Each number is 128 + 24 x the weight over its row's rms, rounded and kept within 0 to 255. Layers, rows and columns count from 0. The size above them is the row's rms in percent of the matrix's.

# layer 3 MLP down, 256x896, rms 0.0418, rows 0-104, columns 384-447
size [ 96  99  93  97 101  99  92 107  98  93 101 146 121  98  94  98 107 100 160 103  92 133 167 104 103 101  94 138  99 100  95  96  97 105 100  97 120 102  94 100  98  90  99  96 103 104 100  95  96 104  99  99 113  95 101 102  96 104 104 104  97  99  95  99  99  99  97  95 100  93  93  98  95 102 117  92  98 100  95  95 101  96  97  95 109 100  97  96  90  89 101 103  93 114  92  94 103 100 102  89 100  92  88 104  97]
[[ 93 104 113 129 152 116 103 170 102 114 123 117 114 151 119 102 106 116 122  83 115  94 112 108 118 146  72 149 118 133  93 146 138 109 131  85 124 156 109 136  90 101 121 110 110 185 108 110 151 140 104 106 126 134 144 124 124  97 134 108 162 117 142  99]
 [147 112  98 111 128 115 150 136 112 180 179 180 144 123 145 140 119 138 101 125 131 138 138 179 116 120 103 133 138 158 141 148 104 127 157 114 110 171 119 141 118 122 110 123 160 119 109 155 150 113 138 114  79  79 132 124 153 131 129 122 115 156 121 138]
 [145 135 107 115 142 102 151 135  99 134 153 131 122 127 151 124 117 128 100 126 132 112 125 131 117 127 124 141 126  93  98 139 141 143 135  90 105 173 137  59 135 160 130 129 139 145  72 118 119 110 114 143 114 124 119 123 105 138 108 140 121 130 104 141]
 [123 116 124 165 123 141 103 153 136 116 172 136 159 107 112 173 127 112 111 119 132 134 102  81 174 116 148 137  98 136 150 149 119 105 122 129  89  96 107 148 154 130 128 105  88 117 151 129 133 111 109 100 101 117 119 136 105 152 133  99 142 165 165  92]
 [143 122 145 113 131 153 110  96 107 122 118 134  91 145  96 136  89 108 113 147 113 101 151 100 163 110  86  83  93  84 111  97 112 134 160 132 122 174 141  99 128 142 148 145 128 135 139 136 155 134 116  97 101 114 140 100  95 136 103 109 133 114 116 121]
 [143 108 108 135 153 162 138  91 135 169 139 148 124 157  81  85  75 104 152 124 125 129 107 127 184 135 116 131 143 111 112 110 127  86 100  99 119 145  88 125 142 143 137 138 164  87 125 104 125 119  77 111 128 108 127 156  83 132 121 101 135 131  84 169]
 [109 116 152 126 167 104 164 148 139 184 118 135 129 133 147 115  97 114  84 128 131 143 150 110 149 121 156 146 101 150 114 137 111 116 137 135 119 144 117 119 139 112 130 128 136 124 130 167  85 132 122 140 111 137 145 132 143 113 133 124  97 118 124 106]
 [ 94 137 129 130 127 113  75 135 179 146 102 133 119  90 147 135 119 108 120 123 159 119  89 141 109  99 152 110  95 145 126 112 137 132 103  89  96 119 124 105 124 139 115 100  68 139 152 132  96 110 101 101 106  96 103 109 123 135 133  87 103 138 120 137]
 [ 99  76  87 140 132 130 105 113  90 148 125 129 149  91 104 119 152 121 131 146 136 113  84 121 108 137 161 141 108 175 118 111 138 133  86  91 148 125  84 144 174 122 102 142 162 140 154 142 114 141 121 123  92 119 102 114 123  93  76 145 109 162  91 141]
 [150 159 108 122 132 145 132 103 122 147 135 119 144 133 164 124 133 134 147 158 119 123 128 140 169  99 155 164 100 127 119 136 106 113 141 141  81 153 142 139 142  98 116 157 100 165 116 151 145 127 105  97 149 124 135 109 147  87 163 107 149 127 101 130]
 [103 149 115 143 107 149 117 117 135 132 117 119 119 146  94 135 142 127 141 119 125 164 128 133 143 132 116 117 104 126 118 122 119 121 164 150 101 130 122 126  91 152 150  97 124 114 127  85 114 113 151  89  58 165 112 133 100 124 144 124  81 206 106 122]
 [138 120 167 166 157 142 145 158 119 139 149 139 139 173 160 137 128 132 155 147 125 139 127 134 138 133 128 128 137 140 150 158 130 164 130 125 163 136 134 152 129 131 163 125 136 152 127 114 129 127 127 135 184 134 183 119 138 130 154 129 149 152 137 135]
 [ 98 115 136 109 121 140 102 114 142  87 123 140 110 138  95  78 125  92 114  99 124 116  78  90 124  77 121 112 102 130 118 152  73 105  91  92 112 127 125 117 139 100  75 109 155 132 133 143 111  75  82  91 126 128 133 110 143  82 149  82 149  79  92 125]
 [148 167 124  96 147 108 122 117 140 141  93 104 144 135  92 112 103 149 128 153 118 161 125 184 139 120 135 150 118  95 110 110 156 131 124 135 154 115 104 116 130 130  93 133 116 140 137 164 126  93 125 128 127  84 104 103 119 122 104 109 167 127 110  93]
 [127 125 158 139 207 152 105 142 137 122 121 164 189 116 123 104 157 132 139 124 149 116  79 125 136 106 146 131  82 141 115 124 134 147 119 159 126 165 164 159 111 136  92 139 125 173 135 120 139 120 100 142 142 100 153 136 126 109 109  86 130 135  89 102]
 [143 108  99 185 141 118 165 182  73 142 109 151 118 159 155 142 121 153 137  87 106 141 114 112 172 107 125 143 110 184 139 132 112 149 143 159 114 153 167 134 136 123 115 120 131 152 108 127 107 120  97 152 147 143 132  90 131 137 103 114  98 149 120  92]
 [ 95 122 131 116 114 126 157 128 149 113 154  95 139  79 114 154 135 125 116 141 155  80 147  87  90 122 115  88 149 154  29 143 129 108 141 104 138 108 156 127 107 129 108  90 116 125 124 114 148 111 163  89 145 110  85 100 148 103 108 155 122  93  68 111]
 [115 153 122  85 138  80 115  99 137 113 126 163 120 119 118 134 126 128 115 134  86 158 157 107 112 116 130  69 120 121 157 131 126 135 118 145 153 142 121 172 125 132 183 124 151 150 150 175 143 160 139 137 153 119 124 140 104 116 146 135 114  96 136 127]
 [104 123  88  95  90 139 105 106 120 100  84  91 112  75 108  83 117  97 125 126 121 125 101 107 134  95 105 112 101 122 107 117  97 108 121  94 101 123 128 128 117 120 102  98 117 111 115 107 107 115 104 123 116 112 102 119 122  91 116 111 115  85 107 107]
 [122 129 143 172 151 163 140 159  98 127 132 152 169 141 153 147 128 101 114 102 111 130 137 145 125 149 153 111 158 134 176 170 113 147 118 139 167 122 129 123 123 172  99 162 125 120 118 190 145 157 108 148 127  89 137 116 124 161 134 147 103 141 145 152]
 [160 129 119 119  77 140 140  95 125 112 108 154 132 122 135 100 123 112 112 107 130 136 109 150 131 104 152 164 103 111 118 110 161  80 156 125 107 132 153 130 168 126 161 156 176 130 123 129 144 146 122 164 164  99 159 170  89 150 179 132 149  90 110 125]
 [118 110 151 138 173 101 189 137 129 145 160 139 146 157 147 129 136 128 114 104 144 128 163 149 153 135 145 140 120 147 190 138 159 176 178 139 156 111 147 142 119 160 156 152 179 137 152 105 133 154 137 195 148  90 146 148  90 154 148 136 115 140 150 157]
 [ 70  66 100 119 123 147  94 139 110  85 120 126 114  54 111 101 114  95 121 118 132  96  73 119 117  98 124  96 107 119  98 133 101 102 116 133  93 149 112 124 124 119  81 121 132  80 110 105 129 119 121 100 134 122 118 121 131 120 123 104 134 104  91 120]
 [113 124 128 129 121 118 161 191 141 105 112 156 156 122 129  93 112 125 146 147 108  95 128 134 107 127 149 115 105  97 132 185  96  97 128 134 109 121 127 110 136 131 144 168 124 116 133 169 110  96 118 109  87 121 152 107 137 126 107 104 137 134 126 159]
 [119 133 128 119 143 174  91 138 116 106  96 116 117 110  80 123 160  83 163 132 107 104 121  93 149 140 125 150  88 118 149 130 151 131 119 169 131 152 106 122 116 107 135 127 102 131 110 122  90 173 112 113 109  99 155 141 163 118 103 156 124 128 142 132]
 [134 156 127 139 110  98  87 158 132 127 105 101 132 109 148 119 124 131 111 100 155 116 132 152 131 122 127 129 124  97 128 163 150 117 143  95 108 109 104  98 144  93 149 166 108 105 158 137 140 133 121 119 119 160 131 137 117 112  85 134 112 157 104 115]
 [134 115 133 125 149  96 118  92 120  92 171 159 153 103 146 125  99 122 120 123 130  90 166 136 123 118 135 121 130 136 117 158 117 181 134 123 131 130 125 120 147 118 185 136 128 111 131 156 142 191 117 141 110 133 140 151 102 128 133 119 128 112 140 121]
 [171 149 155 138 167 129 202 140 145 130 189 110 132 148 151 151 118 173 128 130 138 149 139 130 117 142 166 164 144 138 186 106 139 165 187 120 164 139 123 134 135 168 167 178 134 160 144 166 110 136 166 142 132 120 154  99 128 174 144 127 109 177 138 167]
 [133 112 133 160 136 163 128 147 130  79  96 134 124 135 158 122 167 107 143 151 167 121 122 136 102  90 130 123 145 138 177 129 117 112  73 166 141 121 108 124 148 107 100 111 178  88 134 157 123 170 114 120 115 110 108 153 155 150 120 109 150 132 149 117]
 [129 102 112 114 118 153 159  98 146 178 154  96 127 140  96 142 148 127 114 149 168 153 120 113 131 108 133 146 150 107 153  95 141 134 159  84 150 104 141 148 126 124 170 152 166 161 137  82 140 153 171 124 102 145 131 117 116 151 129 166 138 158 117 123]
 [144 160 138 125 142 128 132 152  54 124  91 135 154 128 152 123 165 109 126 173  95 106 118 170 135 147  94 122  98 118 158 101 138 106 118 114  99 141  99 145 135 107 123 148 116 151 172 139  87 121  79 117 125  98 127 124 106 145  71 145 118  89 126 131]
 [113 118 115 103 154 115 146 186 120 114 109 149 143  84 156 156 122 153 132 119 172  99 114 161 185 122 111  98 135 118  84 179 107 142 143 138 133 117 121 138 119 110 145 151 121 112  95  88  82 104 115 158 134 172 120 174 150 102 114 118 130 137 104 150]
 [150 129 157 161 157 165 127 134 107 148  94 125 110 146 128 136 164 159 144 142 125  89 118 110 102 134 168 113 164 172 176 130 146 133  99 127 152  90 113 162 120 153 117 111  85 138  82 144 116  97 143 143 117 101 102 124 125 142 123 149 135 121 152 114]
 [116 158 101 132 117 128 134 139  82  99 104 130 131 112 145 102  93 128 117 102 190 139 145 145  78  97 120 112 131 137 142 121 134 123 172  93  91 155 158 124 134 119 116 138 124 151 158 160 151 164 166 112  96 119 116 129 131  96 117 122 150 141  98 137]
 [113 157 105  90 110 115 148 133 120 141 140 127 114 142 102 126 132 127 136 155 142 109 133 191 113 134 132 136 138 173 134  88 140 132 184  96 137 100 131 102 110 133 133 183 152 120  72 146 162 168 149 154 120 124  96  90  81 131 120 162 141 102  96 137]
 [130 100 195 113 166 162  97 111 123 141 130  83 140 145 151 137 110 125 180 160 166 136 116 125 172 117 103 167 143  93 146 132 145 131 124 149 157 158 164 119 153 141 115 163 127 126 118 128 168  87 177 141 131 129 134 161  99 132 192 137 131 146 147 102]
 [173 136 171 139 142 143 180 103 158 121 155 135 111 162 173 143 115 127 115 139 140 142 117 159 160 121 146 135 140 148 182 126 127 144 142 121 205 136 144  96 135 137 161 129 131 159 144 145 139 127 105 173 119 123 106 130 111 134 137 116 130 148 151 120]
 [155 175 131 130 102 182 161 142 155 137 134 106 121 111 136 153 130 156 158  94 118  85 127 145 123 143 157 151 125 144 102 140 121 131 114 153 173 167 177 124 119 137 130 114 160 115 175 125  83 164 125  75 139  77 106  87 156 138 114 107 117 113 143 155]
 [134 136 130 122 160 105 162 123 189  97  95 113 111 109 165 133 115  67 104  80 128 143 141 132  98 118 135 134 103 150 120 138 114 140 102 130 122 111 115  81 112 151 117 126 113 127 156 161 131 137 151 106 146 120 113 116  85 127 114  94 139 120 168 157]
 [147 156 144 142 149 114 111 139 112 123 113 173 105 113 160 112 128 151 140 110 120 107 145  92 149 129  94  73  90 124  97 137  98 126 135  78 159 122 118 111  81 117 132 105 155 144  85 174  93 121 129 117 107  84 106 128 158 138 133 159  94  95 109 133]
 [161 160 162 147 101 128 121 101 135 180 135 129 144 148 147 117 143 154 151 130 117 157 148 112 132 147 126 159 180 115 111  82 169 140 121 133 164  48  96 128 115 133 168 157 105 162 175 160 162 135 120 109 145 146 160 158 107 137 100 154 111 119 145 140]
 [108 158 148 165 141 151 116 129 111  93 116 129 109 113 158  62 151 132 100  64 132 178 115 108 144  89 111 148 151 113 124 159 140 113 151 147 134  96 135 161 151 138 120 105 108 106 132 142 152 124 131 138 132 148 121 139  84 128 160 125  99 113 124 173]
 [131 125 114 165 137 138 108 161 146 137 104 103 178 105 105 109 133 142 156 133 125  93 156 107 103 143 150  86 133 166 108 116 132 141 161 157  93 143 128 141 131  77 102 122  88 148 108 150 157 131 138 147 151 148 106 105 144 115 101 133 102 111 117  86]
 [114 117 105 139 132 113 115  97  96  93 144 140 103 131 110 138 126  95 136  99 149 156  98 138 151 116 108 129 116 133 149 123 102 137 137 133 122 116 124 116 141 114 117 105 109 124 117  93 123  99 135  96 106 175 124 111 162 119  86 119 127 111  91 138]
 [ 92 140 148 106 134 158 103 152  98  96  99 125 160 141 110 125 129 102 127 129 115 142 121 141 153 109 176 153 134 155 124 147 124 126 110 162 145 156 139 110 132 126 132 100 142 114 149 124 134  97 145 130 111 164 169 128 103  98 129 124 134 125 139 173]
 [128 134 108 116 102 111 113 126  93 156 119 136 135 173 120  98 112 148 129 142 133 136 161 144 136 136 165 130  93 134 126 137 120 169 121  81 106 103 106 135 119  60 112 119 126 110 133 104 117 130 125 139 139 135 105 144 124  86  74 129 124  93 104 105]
 [126 108 117 161 131 111  89 136 124 146 136  74 188 165 106 157  96 138  92 153 160 151 144 140 124 147 152 152 172 131 145 118 135 164 145 102 123 137 109 143 107 122 114 114 115 117 119 138  87 149 145 202 101  97 101 175 128 134 135 143 106 135 149 130]
 [149 115 142 113 152  52 134 131 176 144 167 129 137 113 109 158 115 153  91 125 183 115 141 101 106  94 162 165 136 126 124 141 106 180 116 124 101 140 182 160 145 102 123  92 162 138  69 100 149 107 130 124 117 144 149 130 172 122 135 131 153 137 176 161]
 [ 81 113 122 167  95 168 137 132 136 137 119 108 125 136 145 123 134 116 123 120 173 114 123 166 118 153 122 156  92 120  99 100 117 108 102 129  93  88 146 149  96  96 143 125 147 164 130 135 134 150 159 117 140 146 128 125 156 127 119 111 125 105 108 119]
 [126 141 142 139 122 138  94 136 124 114 134 103 151 136 140  74 125 131 125 105 162 148 115 130 156 161 121 129 121  81 124 150  96  91  78 117 108 111 130 134 110 157  97 130  92 105 131 127 136 116 109 148 128 113 103 123 137 132  85 112 120 130 126  82]
 [ 85 100 152 150 175 121 147 128 115 143 126 136 144 108  96 117 156 134 165 156 130 124 137 129 136 169  89  91 125 171 135 129 135 101 143 188 133 137 157 104 123 143  94 133 106 129 111 150 126 119 160 188  79 137 152 121 129  83 160 109 133 145 131 101]
 [ 96 109 124 160 117 104 159  79 171 129 158 154 150 119 139 112 106 137 131 153 105 100 129 158 111 143 148 108 116 137 124 132 110 146  96 106 102 144 106 141 129 103  54 138 118 121 118 136 150 123 117 164  94  89 124 124 140 124 114 162 124 122 108 126]
 [134 123 125 139 110 138  84 128 185 124 143 116 122 119 157  70 129 123 136 126 128 109  92 139 142 114 116 119  88 137 130 155  99 143 135 118 110 116 133 144 139 113 124 106 140 131 148 150 123 159  89 162 157 146 135 108 166  75 169 113 137 125 161 132]
 [167 132 136 138 166  94 109  97  82 137 117 142 174 128  97 150 116 120 132 159 145 112 113  94 120 128 122 114 167 131 130 106 161 140 100 132 138 112  83  83 144 123 117 136 121  95 166 100  87 108 147 149  85 143 136 141 152 140 137 154 131 189 142 119]
 [117 127 145 123 150 114 107 142 135 119 103  81  93 143 130 159 149 109  95 142 148 130 123 105 106 118 135  73  82 160 125 100 166 145 149 150 112 167 108 178  96  92 145 115  99 213 156 120  94 153 131 103 102 113 110 104 146 139 173 149 148 148 171 136]
 [149 129 124 179 101 127 136 101 132 140  78 141  99 103 112 176 122 109 100 117 112 144 142 116 105 122  97 140 125 147 110 117 127 128 148 126 133 127 139 138 150 120 116 145 138 144 123 158 130 160  83 151 174 126 139 144 100 116 124 126 134 138 141 112]
 [133  89 164 154 124 136 156 130  78 145 150  89 124 139  91 120 126  86 160 147 159 123 101 117 163 147 149 115 127  78 105  98 141 106 117 167 117 141 102 147 137 163 142 150 123 124 129 146 112 141 179 106 147 117 128  92 159 133 141 104 153 136 151 147]
 [114 115 100  97  78 131 139 155 150 123 146 123 134 115 124 129 130  87 146 142 141 120 153  91 115 114  91 106  80 167 133 109 114 127 128 158 118 159 129 173 137 110  97 161 161 136 123 114 145 138 151 110 131 146 164 110 114 147  66 137  95 151 152  80]
 [176 197 134 138 135 157 115  98 100 127 115  89 140 121 137 144 108 183 137 119 129 157 155 123 165 161 140 136 143 140 166 145 143 119 116 177 142 108 161 112 133 162 135 167 132 152 109 126 141 144 162 129 135 153 122 114 128 152 138 146 162 144  86 144]
 [ 97 126 158 128 120 149 136 135 127 134 122 151 123 159 151 144 138 142 150 155 128 108 165 117 147 143 150  85 131 162 132 161 130 133 117 115 128 106 111 156 116 104 116 124 131 149 129 197 120 163 187 165 106 141 112  97 130 132  76 123 157 112 141 150]
 [166 151 104 167 137 174 124 131 152 114 111 138 127  96 121 120  83  99 121  88 113  88 113 160 132 139 125 136 146 129  91 146 124  97 132 130  59 140 128 144 158  92  98 125 105  80 113 142 122 133 130 103 144 128 112 131 177 126 127 145  67 148  97 111]
 [144 149 129 139 138 153 115 123 135 162 120 144 163 155 127 130  99 129 157 155 162 173 175 102  96 113 144 134 171 100 155 154 163 112  94 140 107 139 144 115 140 172 115 146 104 130 139 125 151  79 177 149 151 117 151 123 153 113  84 155 154 144 137 133]
 [168 151 114 140 116 152 108 138 123 136  81  81  43 126 137 157  94 151 127  89  93  91 150  95 108  96 148 124 143 136  91 108 134 151 156  88 100  72  86 137 141 138 125 105 106 145 144 129 110 142 134 141 135 108 125 130 100 164 154 127 115 132 119 151]
 [ 77 115 154 109 111 127 142 148 123  69 116 127 124 106 141 111 130  88 104 134 145 146 139 134 102 117 143 113 142 138 119 105 104 142 113 175 159 131 144 171 130 145 129  72 162  84 131 121 124 100 149 145 131 167 139 125  95 119 125 168 154 113 138 122]
 [143 147 137 162 142 114 160  78 138 100 144 150 114 145 154 142 133 152 116 132  96 120 126 131  88 159 191 130 167 128 116 108 116 135 118 129 106 105 123 134 121 105 130 144 135 112 176 135 129 139 131 175 110 116 120 153 120 125 143 146 103 128 162 146]
 [102 148  91 130  76  90  86 125 142 131 129 142 107 112 154 185 129 125 106 110 122 142 128 139 119 146 105 113 150 145 115 119 145 131 119  90 112 121 131 118 139 126 147 111 118 161 149 166 140 124  97 126 116 131 135 110 147 141 129 128 120 138 137 104]
 [135 166 117  74 148 154 141 109  80  86 120 129 166 132 114 103 133  91 192  96 105 119  91 145 141 120  86 117 109 152 115 161 105  69 163 126 121 172 139 121 118 106 103 169 121  66 168 173 116 151 105 113 164 148 135 147 112 126 121 124 165 113  73 130]
 [146  90 148  96 117 103 111 118 116 140 151 121 121 155 116 142 127 124 120 124 110 119 159 140 127 131 101 136  75 119 140 102 139 114 132 106 128 134 135 136 125  97 134 109 118  99  90 149 125 148 117 134  94  99 146 102 120 141 134 179  91 114 132  97]
 [121 112  99 168 156 115 145 170 139 152 114 127 122 109 116 131 155 165 170 109 146 173  86  90 102 138 109 104 160 120 124 153 119 129 121 154 112 153 139 140 122 129 123  99 130 137  79 153 125 149  93 113 167 139 154 124 136 124 135 106 138 153  94 127]
 [132 119  94 164 152 161  82 143 127 148 100  82 105 126 135 117 128 134 118 148 105 162 170  96 103 121 159 111 111 164 152 132 157 125 128 164 143 112  82 140 131 140 129 166  83 131 148 144  97 136 133 146 140 131 120 130 142  94 119 133 143 127 140 121]
 [143 126 154 153  96 121 133 111 156 129 155 126  94  95 117 164 148 107 136 126 158 153 117 152 155 135 192  94 128 107 102 119 153 117  83 149 158 121 167 140  70 158 128 134 138 132 127 124 130 112 127 132 139  80 149 114 148 153 178 157 133 123 136 116]
 [ 98 145 121 152 144 112  89 154 139 109  90 117  95 108  98 135 146 100 144 107 160 103 196 126 118 106 119 117 120 160 137 123  80 146  87 104 140 101  81 157 141 129 113 110 130 110 124 147 124  94 132  85  97 138 146  92 117 118 146 172  76 113 162  99]
 [144 128 118 144 111 100 150 120  82 156 102 134 123 144 149 125 111 140 141 101 137 154 119 129 104 144 123 108 137 115 113 118 148 140 111 116 171 149 132 134 117 119 121 131 122 194 137 161 131 105  91 123 167 100  82 141 105 103 118 129 120 104  91 132]
 [134 150 150 134 101  83 158 122 103 130 166 163 126 128 121 109 123 117 154 130 120  73 123 134 113 126 152 106  94 166 159 145 113 153  79 100 136  78 101 107  76  98 128 140  63 111 111 120  96  85 115  92 169 115 129 109 115 152 143 137  91 113 137 108]
 [102 120 113 139  68  94  84  91 129 100 127 126 150 145  73 115 129 141 143 141 146 158 114 105 155  94  92 139 133 107 158 127 132  77 116 130 107 136 145 113 133 155 121 123  98 116 134 148 150  75 127  79 110 140 150  96 137 111 149  61 149 139  67 121]
 [ 92 134 103 130 153 118 154 135 128 169 134  88  97 165 110 106 130 136 126 107 124 156 116 131 135 149 198 134 114 145  93 105  69 168 131 130  96 142 129 114 157  86  77  54 154  92 130 140 122 108 111 153 141 119 125 109 126 131  88 139 130 113 117  99]
 [123 112 107  97  91 107 142 113  93 117  85 132 107 146 114 124  84 137 122 134 121 144 128 108 133 151 143 116 149 112 131 108 164 147 170  66  85 110 159 140 115 119 100 158 147 156 101 159 138 113 120 140  81 119 135 147 120 101 101 138 173 139  94 133]
 [129 121 147 130 148 149 115 144 155 151 120 118 131 124 162 139 134 124 130 171 148 146 158 104 150 136 119 123 159 148 154 119 130  98 135 113 190 174 107 146 160 178  96 110 122 121 149  90 139 118 150 120 110 118 116  92 148 149 121 126 143 118 161  72]
 [ 83  89 127 105 158 124 108 120 107 127 126 124 119 166  90 135 141 141 127 137  90  75 126 132 144  94  93 107 111 137 110 110 127 127 146 121 176 145 100 103 117 150 147 111 146 101  90 123 115 104 123 112 120 148 171  77 124 176 124 169 134 167 122  97]
 [126 139 168 156 127 180  95 106 153 109 133  92 120 122 117  79 110 124  93 150 177 125  82 136 132 142 114 144  94 113 149 132 125  98 136 162 141  94  95 132 117 124 168 196 126 135 116 153  54 129 108 150 135 144 125 116 132 131 120 113 125 157 160  95]
 [127 121 127 118 113 137 148 160 130 117 127 164 113  91 153 111 146 120 104 168 106 151 130  95 143 159 120 156 129 117  72 158 134 118 147 171 124 153 145 130 136 172 107 138 113  58 118 116 135  91  97 138 170 180 144 126 110 105 141 137 153 122  86  87]
 [127 105 108 161 180 123 145 116 127 135 130 132 148 131 149 131 138 140 118 122 163 135 115  74  94 104 133 102 128 105 168  90 121 120 119 117 111 130 100 150 152 131 149 147  94 142 141 137  94 109 153 127 131 100 128 145 118 131 107 124 160 180 118 135]
 [135 165 128 119 130 117 128 141 113 129  57 148 166  95 163 110  91 124  78 171 127 124 152 111 132 134 129 158 118 122 114  97 142 107 124 131 118 121 126 141 185 107 143 160 128 107 131 194 120 102 135 135 119 131 128 120 170 119 127 168 128  77 137 139]
 [105  84 132 142 141 144 121 125 135 110 153 140 155  98 185 147 156 104 182 153 128 103 152 136 125 126 161 125 162 145 111 126  95 147 157 180 150 115  73 116 148 134 109 174 201 100 151 112 119 113 126 161 177 140 142 127  98 140 131 139 118 160 158 125]
 [ 88 125 119 157 107 152 109 110 144 155  83 135 115 132 127 106 137 103 116 154 119 110 123 179 149 116 126  98 122 116 112 129 109 102 120 153 113 129 125 166  98 113 140 120 147 150  95 105  88 125 123 136  89 151 122 121 153 133 109  85 118 102 121 100]
 [142 127 124 143 110 178 129 144 158 157 135 129 143 122 143 132 130  76 154  94 129 155 105 105 137 120  97 118 131 115 114 153 128 183 173 116 132 125 124 117 130 131 168  85 174 113 116 127 139 113 148 150 158 112 154 126 116 111 169 160 117 140 128 116]
 [133 162 130 139  97 131 135 122 146 166 159 155 160 127 128 115 114 137 124 131 113 111 153 132 151 112 126 136  88 127 121 116 108 103 135  90  97 109 144 134 112  77 116 129 154 128 108 121 152 155 150  70 141 110 130 134 116 108 130  85 103  96 143 122]
 [ 97  83 121 147 128 127 136 148 161 137 127 183  76 131 122 151 143 159  94 130 170 159 165 118  93 143 144 123 143 101 188 184 147  99 147 147 105 126 161 166 128 184 113 159 140 111 133 136 109 165 122 139 117 109 146 104 119 115 120 149 157 111 140 112]
 [ 91 112 118 132 111 107 163 160  60 146  94 126 131 132 110 137 123 106 138 131 146  99 106 151 161 129 121 121  70 133  97 131 157 110  87 118 149 102 109 154 110 102 138 139 148 109 140  91 134 157 124 119 138 115 127 108 136 103 102 109 151  96 109 177]
 [107 110  97  63 112 127 165 130 165 156 145  94  96 133 162 101 115 154 133 125 124 145 102 138 113 101 176 126 158 100 115 121 133 120 179 153 153 156 105 145 106 158 137 133 166 121 109 134 141 133 163 125 120 147 108 146 149  84 133 148 134 127 129 156]
 [163 143 150 149 133  96 169 138  88 141 139 126 126 152 176 161 116 115 132 128 174  88 137 139 141 158 158 165 170 118 167 133 139 130 167 113 142 141 121 133 104 131 164 125 106 131 108 186 173 136 145 163 119 147 143 132 116 153 145 138 160 145 127 152]
 [ 97 131 108 129 144 163 128 115  91  88  97 125  91 136 125  67  80 150 116 171 137 121 154 128 136 115 183 116 161 139 140  76 114 121 137 133 118 117 125 133 104 103 119 110 137 168 142 144 148 160  82 140 150 152 138 107 103 116 114 126 158 139 128 119]
 [103 138  94  99 156 120 153 155 109 139 145 156 177 129 159 107 143 136 143 121 130 102 112 162 136 143  83 133 144 106  95 145 135  80 113 185 112 129 181 139 114 150 123 121 119 133 184 156 117 108 130  83 102 141 113 112 131 142 124 112 145 149  98 141]
 [105 123 102 129  96 130 123  81 154 106 127 117 106 133 162 111 132 112 133 121 110 155 116 135 146 129 118 141 120  99 120  77 103 107 112 136 129 164 110 143 157 151 109 128 104 136 122 138 109 110  92 125 132 156 123 115 132 115 128 119 123 120  99 128]
 [142 107 131  96 131 133 126  95 105 124 150  83 138 124 144 114 111 100 126 127 133 125 140 153 115 155 137 174  97 133 149  98  85  99 119 124 113 154 152 143 131 151 140 118 147 105  97 133 184 155 126 164 138 176 118 102  98 121 106 132 128 136 115 113]
 [120  74 128 118 144 136 145  97 118 126 167 161 134 104 125 115 130 142 130  99 112 111 114 132 129 131 130 104 142 110 102 128 118 135 102 111 107 159 149 143  80 127 142 122 134 145  94 114 140 118 109 103 168 136 135 114 115 124 178 129 101 139 129 115]
 [141 161 108 134 122 149 148 123 123 141 121 148 126 122  92 108 132 115  96 115 102 141 146 143  83 126 121 193 138 125 122 138 147 125 155 111 155 152 143 112 132 141 174 170 190 136 105 103 109 125 164 112 107 146 137 155  98 128 121 157 102 181 147 165]
 [129 154 102 160 147 162 124 140 168 146 116 141 119 104 104  83 128 123 153 100  98 128 132 127 114 123 103 112 114 141 109 142 126 163  93 109 163 106 105 123 123  92 148 149 149 129  99 139 135 106 156 143 147 173 113 160 196 121 123 128 157 136 155  96]
 [147  92 126  75  69  93 175 117 129 147 168 154 160 130 131 132  98 120 136 109 122 147  83 107 125 121 127 135 177 112 136 124 113 137 112 121 135 126 153 110  85 112  90 125 150  92 110 147 142 118 101 116 138  98 155  72 113 120 150 134  71 105 100 148]
 [119 118 111  94 155  93 131 145 136 140 129 131 156 156  45  98 145 102 130 139 129 133 121 109 109 157 156 118 171 120 157 113 149 121 129 146 141 118 109  98 138 162 142 123 148 144  96 164 149 121 145 134 142 127 132 112 148 107 137 112 141 153 115  84]
 [164 114 159 123  85 118 139 150  94 150 118 124 134 152 115 135 110 146 165  89 135 140  83 151 115 148 141 136 125 155  90 120 135 147  96 122 173  90  86 110 179 149 100 142 134 149 161 120 147 139  98 148 191 106 138 139 135 131 126 147 128 115 117 119]
 [171 109 101 122  78  92 133 157 141 149  91  72 144 104 139  99  86 138  99 122 122 164 136 157 157 206 105 133 144 146 113 112 126 130  99 162 110 109 107 106 127 129 119 142 121  85 188  69 129 131 104 154 107 137 113 159  71 101 156 140 174 106 169 105]
 [ 91  82  79  98 142 117  89 144 151 147 107  92 138 136  95 123 138 158 159 160 112 167 132 148 140 130 124 140 162 158 148 121 151 149 113 169 106  99 120 148 120 135 102 138 114 102 120 136 127 139 146 160 112 139 145 152 134 131  75 116 143 112 136 166]
 [126 126  93 138 130  97 134 106 134 127 122 134 111 139 143 142 106 158 118 146 160  97 108 109  98 117 122 129 127 114 139 176 119 101 112 133 108 127 134 114 131 114 130 127 126 122 104 137 109 144 133 141  84 146 105 148  75 129 146 118 127 143 120 113]
 [118 100  88 145 101 144 130 143 124 112  99  84  75 113 140 108  81 107 143 128 128 117 143 163 106 104 130  85 116 133 138 117 133 149 141  90  92 107 147 142 149 122 160 121 129 180 121 122 132 177 125 159 140  94  97  99 124  95 117 155 138 105 143  88]]